Each number is 200 + 30 x the weight over its row's rms, rounded and kept within 0 to 999. Layers, rows and columns count from 0. The size before them is the row's rms in percent of the matrix's.

# layer 6 MLP down (transposed), 512x192, rms 0.173, rows 341-365, columns 96-191
102,209,224,216,199,247,182,158,178,179,187,191,197,183,228,274,235,190,176,250,213,161,233,227,221,189,239,207,204,251,180,290,203,223,196,187,185,198,168,204,229,164,202,228,239,202,195,175,192,231,163,237,183,176,169,177,222,182,235,222,164,200,201,252,197,183,244,198,237,197,187,243,186,111,208,252,185,275,215,156,188,196,233,208,249,193,239,240,222,242,188,154,210,227,179,192,250
101,162,227,199,197,175,171,214,149,181,213,224,229,222,242,282,196,186,201,239,185,218,182,222,225,126,202,219,217,223,233,185,260,248,193,151,98,193,188,207,213,149,161,189,227,214,230,242,178,211,217,243,189,203,183,194,242,170,193,157,227,228,203,198,229,187,193,192,168,205,242,167,184,211,206,186,192,205,243,252,175,143,178,224,246,196,219,269,210,231,187,202,154,213,151,205,214
108,152,169,217,170,290,248,188,193,209,228,190,224,221,187,139,199,228,158,220,220,189,170,255,238,226,191,232,216,211,196,249,187,155,249,181,212,193,229,229,172,197,216,211,224,193,258,241,252,175,148,182,223,201,165,226,237,169,130,175,203,185,236,221,234,222,245,211,179,207,169,206,169,205,219,189,219,219,239,217,153,235,176,245,192,186,177,152,143,200,225,225,220,225,182,192,203
101,179,201,232,102,192,208,150,239,220,204,241,204,191,239,192,239,205,207,210,191,221,201,224,212,201,217,201,240,223,195,204,190,214,177,146,176,202,174,192,221,195,166,224,216,202,209,228,186,153,222,188,148,160,203,182,196,206,182,202,208,196,191,173,225,247,153,160,232,169,212,171,236,204,147,190,164,207,221,142,167,190,184,236,133,161,178,213,177,157,168,235,106,209,185,176,239
102,198,190,160,196,149,240,197,187,237,213,158,183,96,177,259,201,215,235,199,234,224,152,229,194,254,184,213,215,244,210,213,227,221,183,237,215,232,181,163,192,187,205,169,195,177,198,145,164,206,191,221,173,161,138,243,195,178,130,178,234,117,169,189,173,211,197,253,174,259,259,210,147,238,182,196,262,264,207,189,177,216,206,236,227,180,201,208,203,195,191,164,128,177,188,227,223
097,126,232,193,185,193,171,209,228,214,191,203,243,175,213,251,193,208,214,193,253,217,196,161,254,236,206,188,167,163,204,189,214,258,261,210,206,168,238,146,184,165,208,235,214,202,195,257,215,233,271,223,187,219,218,155,198,237,207,191,157,229,196,200,201,212,249,207,181,204,247,208,147,249,214,210,168,172,218,207,147,184,235,197,209,168,198,236,185,213,192,194,226,242,217,143,246
099,215,191,259,194,219,246,208,230,215,184,193,221,168,171,204,168,185,216,225,225,225,244,238,192,186,214,151,126,122,175,161,195,194,177,244,190,232,196,219,236,175,229,220,193,237,194,217,224,221,248,149,212,186,235,256,183,177,220,213,237,182,218,195,240,158,200,206,193,207,144,220,267,213,182,233,200,153,145,180,232,159,161,193,186,267,178,184,142,216,209,226,217,217,162,231,171
110,227,195,233,197,243,162,162,177,151,219,234,212,198,184,222,178,204,160,150,209,174,211,190,269,212,139,188,245,193,190,197,176,230,143,154,235,189,198,205,171,180,198,221,171,188,153,252,148,215,240,165,184,164,218,198,188,177,188,191,188,228,135,224,182,219,205,198,246,188,273,154,227,185,161,197,230,208,200,173,143,213,194,177,228,234,252,178,229,233,146,211,238,197,179,166,193
097,192,185,216,201,177,234,128,210,190,228,235,186,267,209,193,188,188,200,224,169,156,167,209,179,170,139,192,194,205,175,152,222,216,144,179,266,185,215,171,171,153,210,209,188,179,288,193,218,197,235,186,189,236,181,200,176,166,190,179,164,172,207,183,193,222,167,186,222,161,180,149,211,165,165,197,121,226,156,186,186,222,211,212,216,230,246,251,281,183,182,186,218,236,195,278,215
096,231,240,192,170,221,221,218,214,200,237,241,214,185,167,213,138,229,245,182,218,187,214,239,259,179,202,232,206,208,191,211,150,181,209,182,243,266,190,243,220,231,148,267,145,150,177,283,181,180,205,206,180,241,254,157,216,186,218,227,205,204,178,212,179,230,224,216,203,196,245,190,188,213,134,183,197,233,210,194,193,223,205,180,169,223,163,225,193,163,244,153,159,199,244,204,223
107,218,163,184,161,204,245,209,193,217,212,126,246,149,206,188,207,240,169,186,218,212,171,215,242,206,252,184,140,174,226,216,195,202,198,185,241,247,239,181,220,171,179,181,212,177,245,155,170,161,171,242,209,207,223,195,209,207,219,218,234,203,215,196,203,221,200,220,179,262,238,200,196,179,167,259,241,180,166,166,184,195,184,151,184,226,182,198,216,149,190,198,236,217,267,196,229
102,198,206,200,220,222,250,198,223,160,165,201,241,204,215,207,211,158,230,210,175,233,188,168,203,181,179,166,202,232,164,154,182,199,150,161,183,213,157,205,225,250,201,227,191,140,212,213,204,212,171,210,182,216,187,182,244,237,111,252,251,224,206,223,242,223,206,173,194,235,204,222,231,204,242,220,148,259,178,175,182,268,185,216,176,172,243,212,153,163,189,173,257,199,170,220,176
100,244,188,227,215,190,205,169,187,185,239,230,245,166,150,239,288,207,210,109,162,136,192,202,246,227,222,182,205,230,208,200,234,242,176,161,176,208,200,169,175,162,221,194,204,147,175,145,158,180,211,210,189,179,267,232,209,169,193,184,207,140,202,242,147,202,220,196,189,288,209,181,241,237,204,198,177,169,234,216,186,167,243,219,240,180,140,226,212,239,189,152,218,195,175,241,196
098,177,186,130,166,237,261,211,211,178,234,210,200,173,205,256,216,205,243,148,202,216,209,142,196,208,152,190,225,142,192,200,205,148,179,196,181,207,200,231,132,277,186,192,200,171,194,194,186,211,213,219,207,164,234,200,226,217,175,185,181,213,179,191,142,170,173,238,178,219,217,162,182,204,163,183,167,217,206,170,204,261,183,207,219,191,213,199,218,200,120,245,155,187,200,202,193
095,228,181,279,220,198,193,225,248,211,251,208,223,155,181,241,198,235,249,235,182,154,194,245,200,240,222,166,160,233,156,198,212,174,241,181,209,245,243,187,194,207,199,180,227,237,197,222,199,215,178,173,236,173,182,186,154,200,316,160,201,211,218,154,228,229,230,236,241,224,202,238,225,247,198,186,219,168,214,226,222,136,210,225,200,170,214,182,243,234,221,168,181,196,204,154,213
100,207,206,259,163,211,266,185,192,158,168,192,195,232,243,190,198,182,194,241,203,201,220,246,146,171,207,210,220,237,185,178,245,226,171,186,175,224,183,123,211,215,234,254,215,204,195,171,211,131,192,213,171,207,138,228,200,206,219,208,197,244,225,238,209,180,247,261,182,197,232,224,182,167,240,198,219,162,205,190,238,195,222,227,199,166,202,200,187,171,215,175,186,188,211,189,138
101,202,201,173,198,229,189,176,191,218,206,222,248,192,203,172,165,172,167,189,202,187,270,227,193,207,173,189,187,211,163,214,207,159,192,177,232,149,194,229,125,247,189,238,188,199,206,210,196,212,203,208,199,233,232,224,233,173,241,186,215,160,195,195,207,219,227,249,242,177,170,154,249,244,227,161,212,176,255,128,188,254,199,191,219,188,199,187,151,224,175,211,196,222,225,212,173
094,281,129,171,193,179,201,177,198,185,221,209,215,219,205,179,236,184,206,218,189,183,236,212,165,207,233,203,182,225,123,211,205,238,198,187,205,183,163,186,152,173,147,196,208,223,187,223,191,216,199,246,174,207,186,201,248,196,142,206,202,145,171,175,177,182,201,175,138,219,247,205,223,209,171,169,224,188,162,237,208,210,131,228,171,218,159,219,205,193,158,236,230,173,184,175,216
107,216,207,177,143,180,234,198,147,187,177,221,237,202,179,219,155,153,172,188,174,204,168,206,170,205,181,228,200,186,205,198,184,225,169,245,125,247,238,182,229,177,260,190,191,259,204,228,188,207,237,215,239,178,201,203,171,223,202,149,195,223,236,203,189,218,201,232,166,239,225,227,177,275,196,179,233,126,223,195,165,185,258,217,197,185,218,213,249,178,204,204,174,188,227,155,178
108,194,206,193,199,223,245,173,185,219,155,185,226,167,154,183,140,215,194,161,210,178,189,179,240,200,229,245,174,218,196,254,186,214,158,137,180,154,144,179,208,128,196,176,243,208,175,254,166,185,214,152,198,221,190,203,204,233,216,189,219,213,255,175,222,214,227,195,283,175,238,248,198,206,252,249,189,220,202,238,160,167,219,196,224,139,204,249,173,180,240,192,217,200,184,212,224
101,234,213,233,195,223,183,159,209,143,248,163,194,180,166,197,173,182,248,206,174,199,264,140,202,246,180,213,245,242,199,150,242,142,207,187,194,159,181,204,182,168,192,169,274,220,189,160,182,204,221,247,228,217,208,170,238,191,228,233,196,222,231,221,180,230,274,236,217,191,217,173,146,219,161,236,189,223,198,208,246,161,194,177,175,181,286,147,212,228,205,202,222,166,206,189,218
100,179,206,232,209,187,196,205,221,172,208,224,174,240,235,230,171,212,246,235,183,192,196,217,217,175,176,210,155,216,278,221,165,206,219,214,205,238,179,236,234,187,170,217,222,205,162,224,151,170,209,183,187,183,256,188,160,231,253,225,226,189,194,163,212,218,248,153,204,181,223,128,241,155,239,198,185,211,206,188,248,183,242,159,155,222,224,224,217,230,182,224,166,205,192,195,233
102,184,210,178,197,270,145,165,212,209,192,177,216,205,190,189,260,197,140,162,190,233,232,204,228,226,206,208,212,168,221,200,163,230,215,189,142,177,248,157,137,222,165,207,193,196,252,149,171,227,220,246,225,186,225,205,198,206,191,215,218,163,173,170,156,181,221,211,210,156,184,161,211,213,196,184,244,140,201,222,215,222,190,238,192,183,168,142,225,240,179,234,175,200,214,183,225
097,199,231,205,210,225,230,231,173,230,205,221,181,256,235,225,214,258,157,194,169,177,229,241,221,226,129,212,205,190,184,171,182,158,192,215,213,176,210,198,229,252,220,183,200,165,176,256,209,170,148,190,224,194,240,210,247,206,167,187,222,174,139,201,249,174,178,167,255,178,186,265,198,183,235,205,244,200,242,230,166,212,186,188,207,243,198,230,198,236,203,199,216,226,228,279,200
098,168,241,191,181,208,147,194,191,260,248,218,179,215,228,212,209,179,241,250,239,219,188,212,224,178,223,169,220,244,172,233,181,231,242,186,225,218,199,194,193,205,223,210,228,221,185,151,195,178,221,217,189,245,177,181,265,260,254,228,229,165,227,168,199,231,250,255,219,161,214,189,247,236,207,142,245,148,190,187,167,157,210,190,162,194,158,193,206,194,229,178,210,194,197,201,164
# layer 6 MLP gate, 512x192, rms 0.177, rows 342-365, columns 96-191
102,208,188,217,201,159,211,185,218,250,201,148,181,206,297,228,226,179,174,175,192,196,206,156,186,170,210,215,227,224,172,175,191,288,238,161,234,194,204,202,171,153,156,210,203,165,167,190,180,215,251,192,159,133,256,181,199,210,261,188,235,172,132,133,203,188,221,239,144,213,182,155,240,143,239,165,233,198,228,170,158,229,161,195,187,163,211,227,216,153,229,165,254,207,192,228,211
108,168,251,177,221,251,188,165,188,180,147,169,168,189,243,143,153,106,197,219,146,241,211,224,219,164,192,163,199,178,176,184,245,184,225,198,140,221,189,194,198,151,120,206,205,206,214,215,238,207,196,207,170,192,154,178,199,212,240,169,204,218,190,178,163,173,155,183,200,212,197,216,193,129,188,211,202,168,212,215,185,203,231,249,219,154,170,190,154,193,177,246,202,185,195,251,203
106,168,188,222,191,185,223,172,234,235,236,167,268,209,195,235,190,154,177,168,223,204,243,180,191,141,181,216,146,207,142,181,179,198,206,158,209,232,181,181,171,154,258,227,236,156,205,196,238,144,190,221,196,195,250,188,232,197,209,198,184,167,235,207,183,164,206,168,159,205,244,204,235,174,186,203,220,197,212,195,166,167,230,248,199,210,236,161,138,196,279,221,157,184,210,128,176
092,233,218,177,166,253,259,243,182,203,216,217,178,222,206,211,189,208,211,212,170,190,257,168,225,172,180,173,237,110,155,156,192,226,245,205,178,205,212,231,161,256,156,152,151,183,236,228,197,176,211,186,198,253,207,224,205,180,236,199,188,260,192,170,203,202,243,147,214,189,220,171,261,171,234,205,196,220,274,160,197,269,214,230,215,199,177,221,151,149,235,235,233,179,191,165,209
096,157,194,245,215,165,156,213,211,157,200,204,190,183,163,188,184,204,194,187,199,201,224,175,184,180,203,214,192,214,121,167,142,198,159,213,194,226,197,203,162,215,185,178,238,216,211,240,202,166,193,217,184,213,208,240,138,258,215,246,239,184,168,186,218,225,188,195,169,244,250,210,145,189,160,157,163,146,248,215,202,246,147,245,150,214,207,145,223,249,201,180,217,204,264,221,173
094,203,218,184,185,214,227,198,193,201,185,213,184,145,213,220,163,231,189,188,215,208,205,123,184,226,267,200,180,207,176,213,219,157,221,212,267,224,178,184,186,147,169,216,204,157,225,249,147,171,199,163,244,242,171,160,225,191,153,180,168,201,189,232,193,187,148,254,211,188,242,214,223,237,215,212,227,221,175,198,225,232,247,162,176,175,206,216,190,245,216,173,209,151,221,238,167
114,175,228,222,197,235,166,175,207,174,217,177,237,225,194,158,170,232,228,155,228,178,157,189,199,245,204,144,210,209,194,173,248,215,247,209,184,216,241,213,192,210,241,244,175,171,205,201,210,237,181,194,215,197,197,184,182,197,202,200,199,218,206,240,193,158,219,232,259,178,184,184,163,253,168,235,211,242,150,147,217,270,182,177,193,168,190,151,228,223,184,190,176,188,206,192,171
105,198,224,163,160,183,204,185,224,234,230,266,244,130,175,243,163,239,205,269,208,209,229,206,171,199,196,196,193,213,263,156,183,186,173,216,181,191,226,243,155,232,184,181,265,147,203,189,218,209,248,205,204,161,158,203,264,213,193,228,214,247,186,176,200,189,268,193,215,187,243,252,155,206,219,216,240,185,188,208,185,181,192,159,206,217,247,280,192,164,163,189,216,212,216,161,239
096,190,217,224,196,201,176,197,216,250,193,192,212,216,210,154,221,219,203,142,217,263,180,199,212,174,210,185,173,197,225,192,230,170,164,250,217,160,245,216,237,235,235,161,150,241,235,219,200,219,211,224,234,242,259,165,172,218,249,203,184,160,196,225,276,157,195,204,205,193,195,204,197,213,202,238,197,160,181,152,216,199,159,159,231,230,187,198,184,165,218,143,245,181,250,189,200
106,192,177,223,168,213,195,199,221,231,158,124,156,193,176,145,195,180,264,180,204,197,163,142,173,191,188,222,195,240,240,151,222,220,217,232,198,189,180,217,144,207,213,205,166,194,165,182,248,216,232,197,188,219,221,159,200,175,181,167,215,184,222,232,206,265,163,143,190,198,230,227,216,183,245,230,196,164,213,262,205,229,156,157,177,227,193,207,202,241,217,162,167,199,190,239,161
110,210,180,191,203,167,211,206,217,235,196,196,167,159,160,272,246,174,208,219,179,194,202,216,196,181,237,206,205,199,202,218,215,173,188,187,180,167,199,266,188,215,163,243,170,206,256,153,161,146,184,200,225,212,211,189,178,194,178,254,217,214,171,219,201,192,157,219,233,189,222,179,173,135,232,181,164,194,230,239,187,228,148,204,152,172,165,218,207,198,200,217,190,239,219,203,211
102,190,212,185,237,192,168,153,250,161,200,170,217,245,181,203,164,207,219,193,238,190,238,204,170,224,193,189,238,175,202,164,232,208,241,204,168,209,206,207,229,215,169,228,244,213,203,179,131,215,207,179,183,145,179,196,190,242,183,197,196,218,224,213,196,145,104,204,222,179,194,186,195,171,122,241,224,202,180,173,211,201,279,203,184,180,262,248,198,199,187,205,216,181,251,195,210
095,205,215,192,204,186,174,213,227,150,192,243,152,189,228,179,194,155,204,195,215,203,207,261,226,152,235,243,274,217,171,227,187,210,162,183,223,216,224,215,217,170,251,210,178,187,192,166,185,197,181,192,192,249,214,182,179,159,246,256,227,234,179,244,170,222,221,170,188,170,247,197,251,184,236,148,206,193,152,247,174,227,223,210,248,256,187,177,130,154,227,155,246,217,239,275,171
100,209,220,173,188,179,182,158,242,223,191,237,207,198,214,253,177,180,188,200,253,243,184,188,214,234,237,217,167,217,230,183,139,235,139,196,201,213,197,251,186,251,207,203,198,214,161,209,218,204,185,211,224,212,240,195,209,244,229,211,171,257,185,235,216,164,190,211,189,220,201,159,229,183,215,223,240,169,236,180,177,238,163,207,202,245,179,182,215,251,213,205,193,210,188,175,158
111,241,228,159,172,146,241,196,230,200,252,258,203,247,240,185,226,209,197,229,244,219,235,222,153,185,238,184,193,208,208,216,193,249,182,178,178,203,266,248,165,185,189,197,170,218,187,206,236,185,125,154,185,210,241,215,159,235,174,205,233,183,187,217,154,199,195,208,206,243,249,177,161,161,262,230,190,146,249,136,249,225,195,198,247,172,212,197,170,163,219,264,243,223,195,184,213
101,200,157,176,177,229,201,192,237,201,197,203,186,168,190,175,182,221,165,189,188,185,217,152,250,219,225,207,201,167,155,167,211,207,162,135,230,254,163,209,227,207,197,208,194,195,174,257,238,184,190,223,197,241,234,224,186,187,167,194,187,173,221,208,222,170,229,196,144,215,217,180,150,192,182,237,205,187,182,259,195,205,205,191,138,242,231,222,177,201,186,202,186,179,175,177,224
084,169,241,162,150,142,159,215,168,155,209,167,247,197,187,198,165,160,210,187,218,154,210,255,216,165,227,180,178,219,154,261,190,221,219,160,223,202,183,199,232,237,178,170,205,195,219,159,234,161,165,192,222,255,248,225,156,183,236,123,221,229,206,160,203,188,183,189,198,201,177,166,173,163,212,234,144,232,197,163,142,210,218,178,176,223,207,217,168,246,191,179,215,261,164,176,222
102,242,175,137,169,223,187,180,185,203,224,215,231,188,177,194,186,170,186,167,147,219,193,222,258,119,172,212,203,211,213,209,237,230,238,169,209,218,199,215,191,176,206,159,168,225,204,196,230,223,184,182,250,198,209,178,159,165,205,151,192,267,265,214,201,214,261,200,218,191,162,209,185,228,182,166,168,166,191,201,222,205,238,209,229,194,223,199,203,145,238,195,202,167,221,181,208
119,213,169,214,215,198,192,180,225,209,145,249,200,181,159,232,205,216,225,222,198,192,199,208,259,156,199,199,197,167,196,198,144,217,211,181,222,199,201,190,231,203,217,209,199,260,176,212,136,223,203,197,214,182,184,243,203,190,227,210,202,207,208,197,176,210,210,148,210,168,175,130,138,177,243,198,192,244,185,195,227,207,186,196,228,217,197,203,237,213,300,162,165,192,197,204,186
096,174,211,218,174,187,195,213,204,155,171,205,196,122,226,188,173,228,170,190,165,162,185,233,221,137,225,148,201,236,144,189,209,201,176,214,233,193,219,161,179,210,196,206,168,162,167,218,183,196,157,177,188,195,215,143,163,252,256,217,215,217,239,278,192,187,155,191,164,173,205,231,171,233,160,239,201,209,239,253,211,214,174,266,235,184,191,223,190,198,225,227,192,224,164,264,183
106,217,173,199,211,180,177,207,173,197,210,146,183,180,209,207,227,248,202,163,231,172,198,244,189,176,169,212,178,207,225,219,197,178,198,187,183,165,232,251,181,167,182,173,191,181,181,179,204,175,217,165,208,194,228,125,216,239,192,149,179,203,227,179,228,170,170,165,167,215,199,178,287,149,236,218,198,240,131,178,211,216,206,222,207,232,222,198,198,214,225,149,135,231,183,149,198
104,241,214,220,214,214,205,143,240,217,229,178,169,205,191,248,226,193,222,194,216,167,196,235,214,211,241,228,181,174,228,185,183,192,194,199,213,199,235,208,206,241,153,235,152,218,210,219,229,193,232,197,174,228,178,191,225,200,237,179,188,228,215,191,263,232,178,214,240,178,212,248,217,239,200,163,159,204,137,170,185,181,248,213,191,184,228,210,147,186,226,261,232,234,188,196,228
092,240,148,296,174,225,225,190,171,161,239,197,184,186,195,268,200,191,215,211,172,197,243,240,195,201,235,178,172,203,172,224,228,182,166,187,265,196,186,195,238,234,222,178,190,208,177,199,264,184,231,171,235,125,194,130,254,117,226,161,218,159,160,211,161,175,255,210,243,209,211,175,217,219,193,202,188,186,203,206,190,136,209,186,232,196,238,159,244,220,185,167,174,159,227,186,207
096,217,186,206,193,207,196,215,177,190,222,208,212,236,206,184,190,204,228,203,198,190,208,203,212,194,199,207,228,214,229,171,229,216,203,153,116,272,183,166,243,161,188,161,198,190,160,207,208,249,191,156,225,181,138,220,166,191,143,154,219,188,161,258,192,222,161,222,209,157,170,143,176,155,256,214,243,229,180,186,264,258,240,210,206,227,183,206,110,256,214,224,211,227,218,168,218
# layer 6 MLP up, 512x192, rms 0.184, rows 342-365, columns 96-191
106,189,213,170,207,194,184,257,209,189,181,187,182,172,181,161,212,252,187,151,231,205,190,258,186,155,143,188,182,214,203,194,134,226,216,180,258,194,227,216,229,182,181,145,230,213,195,232,298,148,203,234,179,180,240,205,151,136,151,214,159,183,210,204,230,138,204,229,238,228,173,186,188,175,206,135,211,243,228,190,259,200,207,182,227,233,170,239,194,156,200,266,203,177,202,199,188
106,178,199,192,191,163,227,242,201,223,170,207,177,247,226,169,233,170,225,155,177,187,170,258,207,238,195,251,178,151,225,175,241,180,209,214,179,236,195,193,208,228,215,203,168,217,178,202,208,113,179,238,189,190,192,220,220,156,204,170,167,212,194,228,191,172,263,172,206,231,200,161,208,204,185,190,175,198,163,218,185,215,254,182,181,185,209,153,183,183,231,228,248,148,187,152,235
103,198,227,162,215,200,185,187,184,204,202,224,164,201,203,191,223,225,198,143,200,241,174,248,153,200,213,229,227,192,208,198,218,228,169,152,187,211,147,220,254,177,190,145,207,202,196,143,164,226,186,171,163,226,194,180,206,193,168,169,200,182,122,148,280,207,266,174,217,150,166,193,232,189,210,181,195,229,224,191,222,209,211,216,196,147,183,250,187,273,187,217,207,170,237,223,185
106,168,276,291,170,288,182,240,199,250,214,201,222,221,226,196,197,176,221,199,249,181,193,165,203,156,204,236,215,209,136,195,184,211,178,260,193,231,208,210,236,224,228,197,181,198,173,235,249,256,282,180,253,214,150,185,252,220,205,225,180,173,197,221,189,200,184,181,172,203,175,196,201,252,227,241,219,193,197,224,218,217,260,215,217,233,153,235,169,191,183,225,263,186,208,221,209
103,240,185,211,223,249,164,220,214,156,216,206,180,174,175,154,185,127,194,187,211,238,182,189,180,213,180,205,233,249,209,221,161,210,164,221,254,223,224,221,202,173,218,163,196,205,204,182,181,183,194,214,212,130,239,169,175,242,219,203,227,229,173,264,148,210,187,221,177,266,193,240,145,129,175,239,143,201,228,218,248,257,138,236,223,253,165,195,215,205,213,274,175,217,203,216,188
103,232,221,221,228,168,222,185,241,185,210,211,205,183,180,177,227,228,277,191,128,194,242,226,182,178,190,190,217,153,207,302,220,211,222,174,174,163,205,180,206,231,243,175,212,177,175,194,244,216,126,207,181,207,217,217,182,142,255,257,217,205,160,241,223,200,221,217,179,184,181,212,221,181,192,208,164,148,229,212,184,164,145,221,216,241,187,203,219,214,204,245,201,198,217,159,189
116,214,219,233,146,209,188,211,191,258,184,210,151,215,172,167,268,206,233,245,174,244,219,238,185,162,168,208,168,120,203,212,209,200,237,201,254,240,173,209,237,205,228,180,211,142,173,225,179,237,270,242,195,224,221,206,181,210,209,174,163,210,166,212,195,154,265,213,215,162,228,215,257,206,164,232,179,216,207,220,192,215,181,216,209,174,162,149,225,228,239,203,179,166,192,194,208
100,213,191,190,253,257,181,234,223,166,162,208,197,208,168,188,186,195,284,152,215,211,149,201,189,188,201,177,202,204,179,288,183,223,199,170,169,222,213,218,223,152,221,206,204,263,211,218,204,240,187,233,209,206,201,177,189,161,283,209,139,190,232,202,272,208,189,212,186,245,239,235,209,206,139,203,206,151,212,203,176,182,199,185,188,218,194,190,197,249,219,173,204,254,188,170,181
097,241,196,224,217,221,191,180,195,172,256,192,144,173,240,170,237,227,183,189,209,159,173,165,226,178,247,218,192,275,240,174,215,187,219,230,186,210,174,144,179,167,276,170,232,213,220,188,240,149,250,239,181,200,179,210,205,198,226,209,180,198,163,191,163,183,206,220,210,113,203,155,258,223,195,234,217,180,200,220,236,138,198,202,218,184,203,204,161,225,199,144,181,213,202,196,219
111,256,235,166,198,232,200,182,212,147,230,202,219,229,257,256,220,184,194,207,185,157,221,174,212,174,176,225,223,204,176,205,226,218,198,208,213,174,281,208,196,200,155,208,225,153,170,189,199,200,240,196,220,217,174,209,225,192,160,186,203,226,179,246,182,200,184,234,152,245,192,198,160,195,206,150,213,179,202,237,188,203,202,269,203,179,213,193,196,188,153,234,189,172,191,179,187
106,184,192,235,164,269,181,192,212,173,204,213,217,247,252,194,213,170,186,212,204,211,203,232,229,227,187,222,229,239,238,139,229,193,171,192,200,240,187,216,243,186,179,193,247,176,203,191,218,239,174,202,196,161,176,230,209,207,236,174,248,129,212,162,168,214,200,205,131,160,228,231,230,192,200,235,235,171,208,171,211,165,175,189,199,201,198,169,219,209,215,233,193,146,178,199,152
105,204,197,155,263,224,205,183,197,241,154,192,195,178,189,181,250,215,253,199,249,194,218,228,132,216,200,191,189,121,190,174,191,234,204,189,146,203,139,190,214,273,233,244,206,219,235,171,185,260,224,171,211,188,165,226,193,204,183,192,205,210,190,180,172,152,179,187,181,147,141,238,225,174,199,213,246,259,171,197,208,226,207,167,220,223,284,199,144,179,185,178,159,184,178,219,208
088,194,240,186,172,203,167,205,205,154,237,220,225,191,200,216,193,191,239,214,155,244,230,202,163,187,167,181,290,238,215,182,189,158,180,187,191,186,226,181,199,222,189,252,179,139,191,213,216,182,226,182,249,227,155,183,223,159,214,228,226,239,172,192,168,227,184,183,205,222,206,249,237,216,221,150,160,146,184,202,233,229,220,261,212,254,200,217,211,208,217,141,245,241,173,241,221
107,138,235,180,191,202,212,203,175,131,169,191,192,200,187,205,162,160,204,201,167,231,179,168,187,165,214,198,234,207,193,262,210,234,134,171,138,203,238,201,245,114,163,236,171,254,184,183,163,235,224,235,235,239,231,214,213,191,184,228,167,219,203,236,175,203,168,179,190,139,174,205,210,148,208,186,175,185,229,199,212,262,197,206,179,222,198,233,174,221,180,203,196,211,210,191,170
111,168,213,194,174,166,214,221,249,177,261,215,209,229,178,199,184,178,190,221,228,211,270,204,206,203,228,197,252,157,170,148,241,213,221,234,182,207,158,221,221,174,218,171,224,168,205,205,223,197,260,133,236,235,208,226,175,194,194,213,189,198,169,213,201,157,202,178,199,190,274,156,173,191,225,264,216,224,207,176,233,176,158,189,188,220,242,193,259,183,227,273,208,209,230,184,220
094,215,245,168,181,203,246,211,224,166,210,252,199,219,191,174,215,217,155,203,201,176,185,188,156,221,150,253,200,224,244,222,231,214,233,220,172,148,202,197,164,204,175,168,196,158,250,183,178,227,161,195,200,202,187,243,200,198,226,262,183,207,245,200,205,189,235,192,273,218,219,160,165,124,161,210,240,262,210,178,197,224,158,135,170,230,162,228,205,176,178,164,187,187,172,238,205
088,231,189,231,167,187,200,177,200,188,156,186,166,186,231,192,214,168,234,259,206,188,161,193,207,211,195,199,222,211,163,212,177,93,153,241,158,184,210,234,199,179,258,199,219,181,189,261,189,248,194,146,203,220,227,195,201,151,186,195,153,150,219,223,221,180,247,205,200,168,196,214,196,243,192,217,192,236,190,242,230,221,192,265,193,197,242,255,164,191,191,223,155,246,228,181,255
107,206,182,181,192,218,171,178,186,150,217,218,203,170,190,232,202,218,189,188,244,192,176,247,197,134,174,210,255,259,174,196,177,174,199,205,227,178,185,215,194,179,172,173,237,200,234,245,212,156,163,156,183,200,184,208,181,181,206,137,174,166,185,232,217,224,201,198,210,209,201,275,214,210,221,180,186,167,206,185,189,218,245,188,224,221,176,218,243,146,203,194,192,196,200,191,216
118,120,140,198,221,179,156,268,179,135,193,198,155,194,190,191,228,200,194,226,164,220,221,235,173,168,156,189,211,205,201,153,221,178,220,181,216,168,211,211,221,208,188,151,148,190,209,225,151,179,195,218,214,163,166,211,168,188,187,240,176,200,187,182,191,219,218,210,220,209,185,238,207,216,213,250,209,192,223,264,191,171,170,218,202,212,211,207,207,146,214,160,209,178,225,198,197
091,227,177,242,156,231,190,193,199,201,127,175,215,178,226,206,170,183,167,250,212,204,155,174,227,162,220,232,193,194,208,184,180,198,206,169,170,206,194,191,269,227,162,203,177,117,159,280,191,205,196,174,159,188,172,194,196,160,262,188,182,196,177,237,188,167,166,212,175,215,250,201,241,200,259,230,227,162,206,257,207,183,197,195,179,186,234,217,207,183,219,208,235,222,183,246,192
100,246,185,203,204,229,161,156,190,202,246,210,252,226,218,204,172,184,189,193,188,226,182,150,198,260,194,135,229,229,216,195,203,209,206,260,191,172,231,176,220,157,150,248,182,250,176,200,192,222,150,179,176,248,232,225,159,208,245,199,146,184,216,227,228,233,196,242,195,159,166,179,166,231,215,237,170,178,238,207,200,188,157,152,239,202,267,223,212,209,245,200,214,205,201,161,244
110,171,222,220,185,180,206,203,159,202,175,210,215,181,204,167,187,209,192,255,189,178,213,206,238,161,152,218,184,209,180,198,136,198,175,281,197,177,226,197,123,116,204,222,169,237,195,193,189,237,241,197,206,212,249,185,236,183,215,214,233,227,189,181,217,189,249,165,179,196,171,162,224,192,179,167,223,183,184,172,181,156,166,261,213,228,154,194,187,203,155,175,157,180,223,217,169
098,220,167,234,177,219,197,197,213,200,249,226,150,232,183,223,218,207,205,174,193,221,176,215,142,198,181,177,217,199,227,233,226,203,208,186,184,233,181,222,166,238,221,206,188,204,248,187,217,219,226,229,263,187,161,207,195,240,199,231,149,219,206,205,204,206,223,210,232,212,193,171,230,207,155,210,223,220,175,248,153,232,198,151,164,194,208,205,201,260,226,186,199,142,178,253,244
099,206,177,217,191,172,248,214,203,173,284,159,178,182,226,195,156,213,192,268,252,239,209,201,187,204,213,221,179,152,241,165,207,211,188,242,172,213,197,200,205,201,231,197,201,206,183,224,223,235,205,199,227,212,163,230,213,191,199,202,188,204,218,199,182,208,201,189,220,153,210,156,131,186,239,210,198,228,221,203,200,157,200,203,183,204,199,220,189,184,167,197,235,172,264,191,227